Weights of a small GPT-style language model, trained from scratch on English Wikipedia.
Architecture: LayerNorm before each block, learned positions, tied embeddings.
Training: a variant of SOAP for these matrices, 197M tokens, 6022 steps.
Each number is 128 + 32 x the weight over its row's rms, rounded and kept within 0 to 255. Layers, rows and columns count from 0. Numbers have three digits each. The size before them is the row's rms in percent of the matrix's.

# layer 10 MLP up, 768x192, rms 0.338, rows 156-228, columns 0-191
095:255144123122109175132148101125140105113154117153133115125142086061110162082132102111166152110088116136191150127129072126142138085118136098121188073165149114092145155079148054091126162100099166126162101121084123102126108105112153135122136149126137146160156083086122208138194110159103151133110188079109119153171156121068159119129122144106060119119092166149147139054059153164141095129176145131152112123124145135130189176112163175135162123078141166083152155105144118180163117168108148155141144115124162138079128099136117113179130105203110148127138127079122145138141068120126107114
107:093132141121118122111062131121110161112103127114049102110137126137182142158152141112104157120175128116109129119123170150132128100136119134088163151151159147157174105108126157117133186076145139152068102088120163139141089104126162166113124113125089072164106072214133160162143136145211113126102128085073099119135122158119111078159130177143113108091070167233180102082078182070094164154170116175051098125107107063106167073133116131082120131109162179127120136161107134143073116128135164156120157115120110136129143108094101117140043135192123193131077108099094152121098150134117125122
111:077154158109220106138146110067131199193163114112166129158082125137102098128063135136145173147163101095130153125162089098090154155124075125127160143135129127129072199094127101088121102176102091095188127143159131129145099122191075154116117083130124161144174150131148093142148121098121155109138145079142092148127130160112137121171084123096166124163117145107178178093074086078109102104141126170120175099138177119126118146105108109097149129213090139086127116134052169165118132128183139096091195142109104090124148070113109097083133128103113143120074092167058117146118100076103148166
112:117123176154134072138150146241110145106141140147127157104068140114152119136173117174159106129037127147058159083216140130088116172107122190113097125112116161155096135181147142146136099159113135139146129153074155084142030173114126131116133153099115079086121136126108100144091148098147135083130131098120114101127108110196175082147082125174093103081104110135117126161089112136073145119135110160164101088104194118158178186081109128147137173158157119108131156173152127119133133113111080143174132062135148092102096098109117150124136117139138153174097216115164121156120164091126124174
096:072124196136166085119098179070131116187088144123148074142123128151099105116145117111164152104130129130070114146162101172121140107145115156199177125144151063171111118107158098100096142156169082159188127092106136136143094141151167156094168127128074203180178164213154146097136171145162120147103117115119130164106095087113131167155135147132088142147109166136135105030128124069156121146116178143108168148100129157119072148196160156098097121128163094104149085120132168134072153136143084099086104134139094138153204134125138170138060135147076148149111126135071173123122147116125084096
099:160142073150090084175097121162117136138176118153127188116138176095107162105122145138080079121123115105095205147152146148082128102107135139113142096125103138177077069138167148068118138111164111165099149126087105135086085087133161131070146125205169127130134086140161108151218117156101149093146119129131161086113126106156154090124083145094152192110084103091153145090144109173128143148168113179076153187131105179132136143061140173149153162138124093212137114090123155151097114094170120176125093117178104069103089087114144099180185134098123116137083146113137136099135188116121073117
111:164172157113146150118103169114069087151097115069112132157104145125182041111185152116131149128189150159155172091140160155088104100079177050152138101160137112117093138135149148123160121126172158121132170138167121118120103131123129121084118084089151176135115127177087082157122143056159125059107157159151103112103163166170174116162103108120147115154137181087093133081122136199092164142159100138043099126145113190124161175095125170143126161187131137179035127158073140091103143131135096152100139125162181143124128107149092188134095130132176113119137117143143092092160117143094154124
102:130105133107154082170133162108106110067122144151090147158125182151087123069123160143128169174171147117094207077043148108088098132179122180143180133088113090143120143103139133080123172105136108155122146109139172107136078130081203153098114108133090061091155128153079085142068109147130129156153100069152146138158182074124150128111082108160112163101118073126102150080142110135143106176146069167129139110078112151099169118110126184130110095122155100172058144165131174141179143118152130150055132145092164099151102075133148128121099131161118157186134137057102130136113148120149076124
100:173099141115036084082133150086083163153085166077125166154191083118124176167095182179133103107076151095188155084181151128125089091172156093109129135073087130074089146130101149139125153106146144130081078133073170119109080112132202166115135161154113138118163089184113138098122107150109155117163125124124114125136145180134137124154144086069124114179120137201153151151149152138175114157147132182092131107164120119123144132114096112121140125114152146139150071127091080116097139049076114192107128090139133095113143195178113165152115117152073121165169066153154112148151158124138120099
086:119188082116083163090140113100125111103128156120089140172087077072118184169108087178149156179155153093073118125118110160174107188150192128117066118128111178147075110164170145089109090069110099115136136134088176120121124112140125112181140120143132143109089144138102130157126080096163172125063093077209123152090127120122139132128149167169101115136156097165101179074125146120127144135159104071088145154132158230131142097085121166123076106096164091143159111122170115147151151169110048021125170140139113133097187106149138111135118119157108136124170114164115140136129142129125105123
102:111188133123107139156107141079151147147056077110125130121100173096153154144127049144103113115080155096112133124188104106125084148142166107074120148185122109110087055134187110117135105142188125172122097072152123110079122062092178138178106146169084110106121158103124170183129104130096093156101119121130117163125125137175120079130189149100110143106137130104065166070109123122143140175160128124070178214166099135172088110080127107124143076052095099156122175166097130084192162153107171103102138153109143078124140169129119088144114119092130149087112115088117142088119167109135158142
095:126155142057127145157143123169131087130087158120178061167124087110082182114079107147169097165147165151117113141090047142110074077070081142192118136138091086167098094110122161162106116175129139074137125098101160106156121050169144116110139124149092144157070087166104137127141132076130163100131147154136130132123124169129116145112108134134153067094093106116094185118092131071084143147165105118096137115116141158123114082138175171102137200102159051127127097141106142104147135067123114169119149171171167131144153149132157124127130158078095126153074199141177160173128118068093157080
105:193118138174105142090110103131143101075102160092147136076141116094099152123122106052112105117148077141177143124169117160144150085094121125072092146163073153075176043088111115112149149116116135144089123125196136149109104169166089110095158148167129128111119104169130148142163160160135134157153166117154084130096129157128148118169110137151095141168123184111150139135103111086099231131156125156132190112074154104102112172046128124156078127083184133126109087102119132152142068152155120077133106174084142078113147136160121168120158127097123161133035113049124172122127117141093169160
068:121122117125090152149145044141086122116126150137157117129116092089095125067149131139076136112125098132110139101170073092130177083185129149124162148202121092134156084132092175136095079101226126137143122132141075177017135125147160108118136090165093170103155123072128165083090133128124152126127121091151174117101125156085150150164136129071151171148156106133170134144173132164017119179170090088123143118175144151153159139116112170125099094102088111128097114098142173118157103120099161118183134074139101100108134170107238152130104139141100109102132136158149120147129110134140155133
081:056140127155109139124168113144146121081137127164149145125080150106144180152136098121181122084101140139101068136155144131118159159066130143146175157134149129108119164222176092130150166112131120125090114085184189125126164107155108126126117095150145176147142141124126091133166136193106109098134097101082149123118109054133144124154131131151128148141113134063164077131121164130088178146144140173154099121094112101077186103060098098091168088133063116127107093047136134176086131089169095145098199169147132123117140110151124096139186153139155195194112117149089129047109141138106128203
090:132069126169111197151115119148102116122146095173120143137072073126178132072133094087137112135169103168062126102191096104099063100080109127122164140180160115134090180131138155085152056136139122079145159093195116169082126175155130119072137107144134151123126068137080118143133128155180176139175148107179108118115111145165136127157100125105147095116103167105132164089162144118114099147108122095101209111159091081166026172058120194141136166102145076093096107124083144147149106124131129152127148099107052102133115115154170077137122134100140137105115140139095137141162122137125177163
087:176143131139152141155129184090128174165139139144068134118082087151152156138101153135067154088123182153138103159122122116098157185124075056178142157115131094131075135117091141151156176115122084168071063121118188131168103109121140162104136122111153127167158131177118211104132119145150109182068158143120106128106131151095185059171128150138098123083101103134099176139104141103098176163159160118103155073158086139171155055163159115094200153127112129146119042125177156156126142157142129141118100121108115141146146136128098105108092148216108094111093049139141112136116131156082108142
125:123156111124127146093136153116135161121147170052152100140116166089110110111156104175088144062200112149122179117160153100099109121132175121129124157110075161065125101162117126131154119092178150087122133161153147161087063087123114130147129152092147127151110098104184123154113093146126060063068101164147152154089145081087070120152098133146104155050126141129124166098084157055128095068153117163147129133072106174143123148087103107166112087149102062122147123138133178056141067095182146163070113136181145089165154112133133161134098120108157161179179170130120130139129119121127124195
107:071133087131098143090176141144148152123111117092160080179198095169113072092148140167122148132099174173154124133130122170115112091132119171086140149158082209120102088152072146139087141195121112160150139132128165127159066079132114147098141162066190130143120141156174167163133074115118095046157165115091127141164088166177097139124146135119141123135147108181162115122168150156119176131101163079118072075134151112103110180117131126148132106121162134094155178111150147120168107106079056089129148166107096167133142086113150073131153146132114157116110158026101152170084144103093139146
094:100201157140117133097133135119100137122103181104119145093136160093188174114128099165137152156116085086093150114173133190089122086131131136227098098132091082111095115130104096111118122093111112162138096181163088171128103110142121068138113191109078084169124151156177144076108114087096157149131123126160109167080114106189102126128091171113084129085094091149173187133106139096160127134175160114134112107072189105148111135144078128120114132167099139083089113150125137121125188151157047125089218135074104156161123104119190118161124137130149101139103091135109148183140102080067129107
087:149128099082146083163156140151115123130065204176146204117159120104099127138109139169126084099131152159148087123163094126130143082159147101154136175127120120128137167100140135166043162196156099101130169137129113124101141081133084112135167124114125105127154146100095122197107157101109161063132061142080209134122116118168116145093082141116100094125150207170105199167176143152116114161160112153177087072088073140148183093169149114114097067100123158158150141159102122112107116140154139106124169157086168160100144061140187134148095157142131174163093116105113157137112114112089171154
087:113146144142108212063106116102022086091092121100136095131115113129130150141144099118102154121063145076121196070109136120059099153119105127222151128089096144165160094127160075143132110135131130121158147162148074137133118085131128130153129159116124072121060146081067104138133073095109136132099101114127144109140185156124080169134163166102195106158114162202112121119143103126139176119130144119160148121095171088108147137123133123105206078140099159167124123159117115110158128078164135135117125101122130142087131101146140211150135185148107102130119184084107120159082057106136172125
109:113163180117171128133127121130104138157177191110110111082125141119081095107100151098218142082197173087106080102116128109102118147158080116143130104127179170162111133164111145159111150133145140107144150129134087124131054159168155154147125178140151124149088125087168123143112130125108075168123092143097192185088157066136104159202146111109141132149147169121123125127063160149164098162088081105135143153067092180138071150144107085140176123107147073164145143141114116069185074128100081146104156099113138102132214120142203139111114157188074139137142138077146140124105174140132135100
095:111159147106121147083115135065116151176171135038135112120075129142142110106083124147149111168115187113096136139070107117160131122114091097158186179168156155129148106170168139106135097111131137114172116132103157145100169129174171145183160141132149143133117133091166107170120173119106108113157073165160138084138138147104142144087113078100128136091085139152127114081144115143174114083175185108098128082150138157136158099096141129153178092107150076146151110098035138077134169133135096111171132094110127160116083113139159088131064128198106097142094130145116155044114098123247138187
096:098104136165141080097175064117101121109126110085113146147105158133096121158100111138131113138152137187097159136083115176116144172081150098067203138127167115115158148146147135119135140131078086198162146181143139115186125166193128132128081123128122082151147122184126129109098148108147170102094045143129199085121126103143165156100182133127073059134136129155070182097122096092122139158174047088120110098108133132118077178142157099131126070134102151110148111167114136144153111107100162059100166120148115114125081140158115223110185094186139154142109090091131112160128092102121110105
090:142112149093160124144149033056095141116123099071192101118192121097088129100110175113112136191140120077162088126165140173169104107166101139180134152103139115092131108126086172145129169117136158090109149134106135202178172117134085140168168147110141101118096084166119070120118093165100141122132117122096125112114108056156116130113118124098166066171092048151162100137144137119052099089149167080168129088129146081082182126105169144116095098153164141140107108116148123087130175195111099116167140159141098120141087115119175148139161112079133109140060099102155176120097146144120174095
085:177120137151161122087113143114165171097116137156154114134127123088102110104149103085095143171055110108133116132154097157144142097060135103080156105154131128114112111165151111129166112138137068118175163117179064118154134140122155102194118152146134187154170134071112095120137163124125093153156123166168122123146172128120072135121197085166117118131101100098072247115149099111167135091128155189124108124134138177136091147084116126067194142169114116156078177144091153169105102150101113140112234136204137152160142162139107129150101131052092143159141086108127116140101114173129178129
110:110136139098115122076137107033134115167119154150166164113125103114157176123150139099152104101099086127109152180135085106092130129120112098076129155087169185103187071100140110087192115108130130129171083140118134114132118070123185117131168202135082113160147166158212119090091120201085107111113138148163126128161110135134124179120128152156123147116155121124088135116202128172109158130145085144140102146133085150164126107088089121141123120101090096101199134073114111089152041143145080147153116092121103143116085149151104095119093074125122166120076165086139121197079131105055180122
107:120132159167052160087088187096116059194138163139140145132115150131108103085109116096136122086141140077194159102097154104157086097160121096143177117113145109111099081138142063112093172119087138123123065181106119125117064142122156124162103134113112138096123118131147088144097116103096147125089160184100147131171119163151060131118088129147156113143067059147127075108104115138077097147071139191128142079091175133054164136131147145135077167167063138179118101099104108151105124117162091171119133178108110145106170163140154143108149177129157103142105206154094127148148093170159076144
108:119131151080181101087084136110094112209082157139144100101145142113144138151132068094148094030117127086143137070119131132099182167097156107095124169207160118106163089099139166170106155117069160127110139126140111126196119086142169137066164106161095138147072140131123117170152105144106170155089109122159085103173151122150142184104082122128144120099150136146115130121140156135108154144094109157139112127157144090140113169149085126158165110186154084167156118143126149150117106133144142093153173110194118101140105160100157181048135162164109183155146179050094124185105131208099147143
103:142149123096118150111060143094166176159123138120115047149137158124145106129131135150098182090135173136168104083124159127075102152097182175094164138127138130119140120147096106030117077143168126094150109165146175112144140058120099157064147046090104080077219143098138103105149125103138201180141112157175120130070146102138109155137135181078063091127128098190114181134145152101111126142099085128143151100107171148131106156123093144124121113094106064181125100076095078142123173104068101075117136132091163161117143115139119137136145130157145117120143163116184136147140140169110146161
097:128093107135092095106134104143120114096184142162165174072172131049128175165096116106125095083124224110144048189156141106124166127162153154110165167182137133126164129096116172110113138133107178119136098071100118094094138148139146150064134172185149095121108086142117172116119076103104072192137112105134074124079118149174062111127120100129084121128147156133157184092187151121111194113128154103167164104117115147092106143106174122131134131162121191111091131109172122080150104125110100109162070107111142115118165144133129132146098134103148221161140101117110161107134151170147203103
089:138089165056178168118216084150104135141153173152133184111127102174147138137126134079085119175139132118135055143177109080158152104141111106197084130148126131143170133131154117214153160115174165131101047141122186187144118122141153080102118143119073155115120147167117100119116184120165132138155052169106146131129090093170118078156183122101112120135089153164134139141180141131127136161101139068134111106146123104122126107129151128165148062092127123104181102153147170134109151155109080192093071143162129149132141125122140109096122094102112155154091147164051171148067094120160172118
092:105131129127133125061137169123120104109079057178219156154181065210123105100144160169187102125113135113107125148136189125106123147123127120108160120118147075064096174155174184155159120175117125100097141144148106141092147111139078088127133166157170080138138132214104118127077207093142152079115113087091156137138131103158157105161138144163147139108125175101150114120093133165118075148149150097068110157170089113120170138150144101137099137137038128139134108138111122143152115134154127120103148099182105112129100145087188082166127198114149155128074128106103180143082139097129072104
096:081137163142143105106142137141122139146118109105146138108096106082046185086103166126074128126124168127123153143205099200106143109183119147030158119127137136160129178149068151130094127097107072112156174150126093121116132103105064171057131120199116090097152156174151191139108127113116099093107111126130129076128097101098137126070059156059163143131171125105105163075138069093159077110144194128129172125128132131082129131113089149107144135139111081184131103154123106120095134151104087178131166151124141102118074113157139090105143110119066187122140128109200151135128107100145116090
102:145117131207136132097138124151138161166086115171107081147060104135150140116112100166182082156105154163144087168172097108138145130143191131146177127198162140156156129134119117155117119172049179128119065115071177174137139116112120121121169140139145072118085152159170102138119181134101139092105116104168147126123172151148091146138127112124155038151109115127174097123087161131133093147200059127124115082136145179143191122183132085123104137115084123134128157163126142127137091094107098133112097091177088066085119135119152072168107163173047097108153102157153129161087110159132181092
130:095135199118131094139100148094141053153185045132152128138153128126138180092085126072104150096081156130131095125117168153155145149108106102147147168092151129072186105163139196138161147111123114123064131185130103141120105136098142087127146165155092109164136163086194129151181119097102204106127126127150123074193140151154145119170078126096190092036165082122122073115095060160078127155100136145154124070158160130115133113144141091148113134100107114136124210154116127081152112126131106165180121147104172113132147109166141161141170146098171183100135173096089136103126137099124141143
105:125146136177138193121127176156166137164113052141128164047122117146117131144139145121147170199131124108153127121178103135140168100139127081169095166155147123142115131119094093127140170164146114137091157077142142106126114125102127209184080193106124104158178092139120139151116133105092171049114113172106137078127070147188095108107114130123146155098149142141114147101086178142080081059138140158151170090091157161129167122129158157119161078118101110094113171082081087073018107181118129121135145083091138136125155142128163125135056123117163141132125162103171163111109079110112093160
091:069095115098089203137132220070183160132139132158115187115128106121096182115114115118159149144104169097057108132096131089143157100193112154108146125129165119094148118129079106163171144148122122165093148150067116160166112110155071133144165115173115098130104163162147107101124104152159125090081116147129162132120182128171107126139145151155174072077157164197128192127149108146153147157112099166081143070073096175116135129081137107131066122154121072108103147152147127127122139163111144163136188096081074093080144169080088161177095173112162181182097103116116117105108131101133128124
083:092105100114147111089102107090133177143047132146123167091167126120087056053145135133097132144083147120100092161126107144154066106098123144077193229192095084192151118065062130123142104130109105146130115109121081216142131133089088140121110133126120139114136120124093153113123134106150050094138112108122080085173125152145102136179134104066106146121148145099178116170147117149148144073157111136142141120109123123177155105100119106130142119126142122127118149168094073105190111031102159116135156115116144143124092110150140154187121085083134108086130065178102112104109096163110146094
104:094131164070126148114155136128180114079156106073105112163107157086169164164147122120099124124085132120101081118142129158131134116092066101148136190136072103153149164188205098120151146115094166168153106153197121136081111173127090086126121124179152183166081108127207082144125133099189114144062095139167133187091131174146160114172120146158129150152191120140135180128080085165129132137112144108148112103089058158156159178130113161141092166095105091112113097096158150113141165145118103131159090054131127101107090118154154114175129095081182166129089150128142093132143122104171116065
109:137134093106094126113144073070123138120116097097142155136115139123151125128070123103127131127176072100083104101152116123104151133129156103165150079152153156124099113179166126086095116169123141148127080178081115120176119071181089078131148131121190147071165156141181131166103076125118142189125109061083147110089097094119122151148105123152134044163153103083095137166113117108102148118131119147118183111041119162136118145112184152150095217136109149106106064125191109079188111082101151105067127072166141130174161095095108125186115161085136092140111141143167147154155151119185152116
089:108127094095144159106119108116152107131103118127167099137128090149076158116152089132135173133139179138112141111128158122136090128143154099035118206126170166142105107084118155066178125184043099106188167126107146119146120161138135163163105182207126172103157140113172074136120078105100069094116087089083138148133182090166129157112104120158133142150178145141097143138085144082138153134153151098100102152128166174155083138113181175139091090155136159131116094150137061132145119096087102124169088178128134069177101150098113086131096103143147109169148055118193124130151098107127190172
088:152035149165125111115132232148132095136173107157113129100122078162195116155124121132115156143105105137134131123154130144176095137149168130083111169139157134174183130139093110123138102119138110150159115096113125084166113102172143166095179113150109110087149159123081177181119125077149223169072141079112163101123142139066192101137091132087121143134083098103107174135162109130155136132126120120104143129130157178126108110098148152186086105118126099071125183155149194167083067174110087120112138159175110151087095116111157102197152111189148130111065141134174125153112127140186093105
099:120134086148158182108110174079102099123121142126099172187179142076099142153180114156123148186134149122085133176184142123096088101125138116059160122134116181170127156133088154090163122145182093118116108081090168163133083121113110105088192131162136094107096094160083112169079129119100141060125107134164204109122096107119078135056129132146139160086072103102132122157121167113122140149127125117113110107108069085176149117074194115170169117132065141108134063137109125075109089105143086136108109167157149104171093136132154160050168165120109138128147131134159084132080178113181155134
086:187052164133138125116157104128108108144112115170182115119169058122143134143090103128153109141080087165159117062107122108119117164086136129106086117113157132175105125160124163158120163135143106158169142112073125180139100095170181141143117130118128074090109214100147114044136156150130160151059149135128121123099175113164107121135098108082067138098144191138083114132192136097109126227147110132145134097119119163189115124154100135119160132167167152120140152084098157122084146172142113083131163162144127185129118092107100105141151070200127152078133178125157115071174166144184170141
095:143127117179135150126142128146143138100127080101076151100104126147099125118120073134138120093074178145158144108127127153110158144189122093146178126140187117171167102186128076118154163132077186129092152158134065139161120110162118139112188109169135153130139144184150167060163112138073135127114078163127076103132091086177150129157162129154194138121172076081140136094130092127146119142165105158044164107135145200136177154115067121097211137086133105114120112139140121184131155089108124169182120130119145146145122143135136079108132176135080125195167162097057126195108120070097134143
090:157152109056144137172137066131074129171097192139110090089145111181113087082067147141125148168135132103110139094109115131144107110168141088116139080130150159093077104139165203152131107129100114071155110071134162132075127104140109169115125104131182155141082153137099079099191084064160117120172117120116141127122197085160081062196133108129144117172103106078106148128131152125131104136158124131141152141077095114129119205106081133120083136186152186191127127151184035130094055133163115130107117139107173170126170142136128119135121128089161133089118127116144158176133133137133152161
110:161102139104116175182158074127158121164140177143123191125173133099118092156118132123142128076124132073134176171131135056130165174124172186088148086162116147134051092153118143120128080165094093142127173095130168090138159123188086163129119146140177179111072085143173187153116129120107196135112135056069114132161094122123136144096089085160199118145177142109115141124135147176115105141109108126104171122132091080119150099111104131091062073095159141135154160136108131110166070158189141194133087105153120129097194089136120170099103144072149120132115159084099100101113117144149114155
105:158119144142111058135138114211130092178104149190129077136136162138130207145138062143123173084146129137171159161108132125067116150132111086104103153117092105086169141128100106105166093142151196140170088124103113154149090133092166120141119159131124098114179161134123140135160182103089160201127071076114086096199118114170128109113180193158139127156133107130182152135100123159090131122163135159100102081083108054099079116125117056150105135169152122110141176103167096164126110148110096197109160135105119116120126143130138111039100128155095151070128142177090130114106118108127145076
089:167162112155108135147144167103119118106153097113142119189157166066155130125100055189060186125127117120113104169133161133115154177090136128136141200108124140138164126169134102091131103103122146138129135085108161181124103079139135103103107121131162084180137106080045107099106179108090128109133121117102127083164161091137172127150162117163122126133140206109103130126068175152111121136176130127147137102118059115065157128133096161155147157135000105172113104086155107106153144137126117101102115147134141093177103113223154114162146115163151181077095155120098096102088138113074133156
109:123122097137110097097120148151112159136119118125072054053074159139115151168134121063122180149141042120157112088158165153118110086128118124103110191136165154130126142102146157062149146054097135136173062139126063125157076094152140133167107139167124134111094100204107135088145123142085100120144150133115116088137188131168131052147141135180061119148097150144074087136103137118105164163085136122131099094131094168117111098113176193101107144167095091090086169113094140118167106081141128121111104102132159101151134157123114153152155207149132143120177150104110215114104160106080116102
100:112139165139086155093135132098166131164163057122155158123170125158205188118133126074106135111126152124084122069145129103135138141143102132163158136148219119129145081116134153080148106102167114130097064120156117135124093121105154122187120091135195099161082153101136110103119158120149133120146075090106143113184108092130205105139112107194155160090123104151119106123161127148086168157193123147086082139134114116131146138106144107119120123164083138066078073120068136120088103169076079136150167119155104148183176091154109107220127176090178140149125076160142112152183131115160092075
113:099142130098102060110095098099158164132121136109144055087097151130137090135063137102180136115115106112091187142187109084152087087157123107104146196140141133132128170192110160106099120136133096125139128106081169100150150125158163091094147092138114112140125134103136140129106130124162170110138076104121112112125211146158146132136119146154112114163094065122089115098107123147125141178140150146150136059204102098053166126103139141131129120133188146173076102074103140086170111167090132138062140137118087189133133078173165124237129164096143120146137098105147144068072133126200089136
112:105106171113123154118151162154156132117122156094081063117192172062059142127154193153098160151151192123121082111144094073093143093107160115103160176061126117170146123123075131063155069169105181108123162127164169087094079082145100124119121159126097093111124093107139138121162083071142155096166158179101158121111151158112103125093058119184080170143132138142156118130139138138131151176086150120136101101063125126153092157055108123173142107141142148082114161128100119113073088145068125123171101136223101088140136133135137162113159114082103141164121144098121090152138148090152141104
083:150151132063154106078154173138048073068117128122102187149125170053095080140157126158118123119171167187197138109106151083106090062120106080120188132155101141176135114134173088113146104147094120179115094173110149150096091138108132203147138135207111109123119166148091123214113117111149120112118083132128140103161201161147165071125090120130081062115176140096080124122134165194140157129153130136137141168113100109109170136145183134144111102162105139109164166142087078153130158117108094151112157124137107178137176131120086122141112089142132114134103122159111134129080155096164162095
111:168099109047122124170081047049111128159180101158101165081127107128130120116108164192121099117114192123126104149136127128128065092143069110114177128094149091151144122116100153094180088169114128171131145144114150132137127070131134144111156159110139108116152130119061083132125123134102126123113104087133058077125079110148126136111096218148109132129161154182166165137127036132109096149120154197192133056113183125104148134094161093195138146136163141133170105102083111093172142125147097178110120132156146122152081146057168112150141162168153127151150125115141130157091129081165136131
098:147129126109108163113106058092159112149136113151099133163129112099102121164156194162045126129117142099108195148058081115128194141101137144151141189126114113184115146094176138150141161141169102111136124140109155142135092136189145093090150145112091179136189120112125124119085078134179134155130123138153089116069152130143112134130189117099160169090077120114136136138081177178098200139099091118147131163132151059088196176060138070098146146056157138101100148135100077108153159127131155077140108113121097106156158125132132100018146128118122148150133150141154113119093108161152182167
108:082145124110122180135154138151085072091185131094117161148096138139128094112155131190089117119177120154116185193071141123202198137118042062158126154070059078109095112113100110164095163138138115104100101110139141183170125101181116119083128137072101114101101147186141148101162127120100095122152114137151151123122141148120149149136086136187069124101127124202136155096096171159091117138182180118113142084145125093122122114111111052186165123158079147124128117138101102117120138097109091141132141099104157106113130180102135129162121168136116153117077138179122088106052143142107106199
113:131125182130129163122138184161157128183164146090140127133121129087118186123085070123220192131155139069084098164058129121111163105117132103177143112154124114105102091181092159132129113122113164117119060140111143098151119138114136103078191079133167173159168100107088136133139100087036173152148138073084170193144149136155116132139132125134142084115143075115095128127068170132086129138109140174142115127088181090127121094127163164123096100159141096129117121136107135152202111077090104171124142148133184121139074169094142133102066137117162126129099095057135131174078093102092104102
094:083102130048152159131128131132118137095172118127066125124133185091132127115117141177101104150150099117152111172115091078083119150086169133105190099104130087102150159132103098070121091175176122188115113155123092116133114073191118169133181072055108142108105134155155102116151113088116169166136148114100089143147116114143138117161134123113068100096140117160194114155108122196131108175146072138083107102151098104103167150108176141072091164123130041156116134101115135167117066076133112095124162135146148155147122177109141092164193179102173131158143180108116131052159145127070163131
084:107113122072098034111114146090122136098219181142132113087166169139076121112131155143158108128137127113122157191173177137123156110090131098046181171147127157118118108127112122100155128067148168174149107168170128088130185098179114172097132155169133108109171114111085145129106141192126112126157110140146091124094142150099114135146135181116103113131131177088159153094128127124080095175092148117178097095172146189126077136037140097112128155088126077208092123113141145104130139080091172115095101121127144169182127089069110137167083117102102169131111146110190135103087154139137126123
123:143076139134136139134146094127101147134158200157121130142134181081107159147094168128144112086132075127133160155142151193158151121127146100122147081121102148131082122203014179107150129096123056134107136150082152128150096133109126146133161219118143150160130101167137099087098083111113150141172128132194077128137147167123104111140052166144166081139132096169102121082113156115114148130144154127091127111161146118123119142095138091100115088150209136057102130149151089126067078098130177125108092041129127162111127123171150134170142097125116138110184123147057146142155183190158134130
100:131178057107185119085137133116122105053187198101162112087163125169140104148116041154085092166104112095115119118136151134168168058095139150105101178102108083105102124105120172118084090135129182127145160112120068161140166129108082150103143083110166119139091144173173093104131155121091137110106102110186126097187154091099104147121105112094138065115155074146211156091074149106097123103127094154122157102168127137098096092131105123142147119122170123104115062115124164107104078176102109112140128099159104121140164131125143121154139113123108149167138204125183196121118161167184166096
092:139150149127179105145139117132097168120106133136094147144038102164161110129133095106131139095163138074065061086144136128090120157205123116129170122136157123149088120147055143126115118153124105117123139148124111226134080166111125137029144167157136171137086152162145083132141161141141092115096129130132135124138129148139123113105118154152165128082139123127121062099092064075100112170152118080094133124140137153138097050121110128080106066091173065140107146172145119123162209151129157214148164137107138122092084093103117163104133146113095120167147108099107150164102092166181171197
112:107120113160165107069088110165111118187158130148099173097146121171133100148122171118166096100078147122138158088134083133121197141109091103088156187102124081114118109128194155115126143144147063115178125166112169125171108141140044153104090119117111130111063174159195153067132144185094161091099157109120146062130137152150107102142094119083137140139106158118103150079086114162097155169113122168133131062087127107088154136157082184124140136168117124158129096186105162090194111056130108164109111107100111104123108118083151184122132118127128116065149101067139138138208126152181108143
110:145191141155113118109186113098151088163176138121154176120123161100150129079109098117132140109101186137073180114102140157136107090143069081136096143182140103122157156115106072146109173100114146124106136121120172133144116142171133077184150149134066095108135182118116200108085160129084181137092153069123066123106135085123132152170071111153113134142126158157110129114144126125105157160147086153127164112076115179139085151155119067078135069039043171141159167122152098115165142162094086124148109119086158076100129106150181133093178125125122124144153186130171088149150164068092129155
112:083158096167113100142132189128071155099184080150133164155093088076141123164153109119116073137107116151086176105159109145118141070160107095113141173173156123089134098137088079155115099109154119149168089119123104140088103163157079092104100127077182106129079102163098119100150167180112090096123138162102211056180142120128146132147120093130132088178101142124209197176142054185117147103174075104130066103122083129120187081112134120113166136157079115163181156121136091120112156121157101160131181118129142130131152148121156143087133119156141119065129144137133113092139153131148064115
106:108140164141166100102141152144106122101094093161109091144130159152137181147210103080084054161112115106150137112121161130097091138109130147149109128150144090120121148108090023105120154135088168103169074149111168197150137108085089144111140137103144095123090168133167129104157160090047203130122136114157103130145091109084062155155113127166123100162099169102091084081083117111047166170166137100182116144121144146133154132106132153176096150136133081215191169121111104118144105104090108185115101162099161105159147144080122092150153155131096105122133167102137126176129118175110128181
094:136090113104129089126148156151147095138097126121110040152129145156091143122147207145150085142101099115141097075128142094131154113138046139068141083146179154127107196165119067158090184136166112131130123123125089084141089167191136099098156080100114133129137109097112121155137132093136102152087140141154119119136163086099161130146124137095135065101126122202158156099116115121113120098126117187138100161135078091143159142146118130127173112113137142159104131181105126119069106020084110112192109095094060132120149125190183120118167173105126108186176117155142067075144074146114172163
100:164132138126137116135157079162142117162123126084118110156144149113137130063096100124102130207100131138146155126126146112170193148146058100181159132076141149099114175114161120147119115150063093208160134143171157180170089084166164182128155117110112177106119123127169106155125150166125090191167152195165132148126193066153143117161101121107115093081166129107120201108108120127093162116088119130134170115155179142175167143119111151161112062135137167075128173121141079179145085107145121151179129104123100138133138106079093137093086145119148145119208084178170081117119089071129115107
107:113145141164140086134161117159109156147085145115153164112144109202124136113113163160085138149149132167131069027152139124144147184117196196135091125129132158124100151195165143072112111091114092184089059111142129145095079174162135158143096148095151138160110093114114083153123130060135157140102137129148093178092114148140103125116120098107134111129168156183104127137133186118117195111116052187180117100140068148127127149151115166141098139131169107170076098136127038108085091094099129123067083122122099109113099122104112102105126102172178182133098109134118168091086142168168105153
100:096082093145087094144142117138105092173073121122115107111089096153083117106243169105159087135180129169097119087109141110135138126140176077084130159139148102117123143108163180087136143096103109146151115083147118163147160162191149130166145103139104111110137074098144113106139080128101128084129069118146204138135162143138055146071133180112116147105169170132101138075088094165160162137183128116133129136155106157218150128113111132149137113160149130109138114100049137082157139098075150204146129083161094064121135141129111148142145158124105137107120128102128100061157111132219130183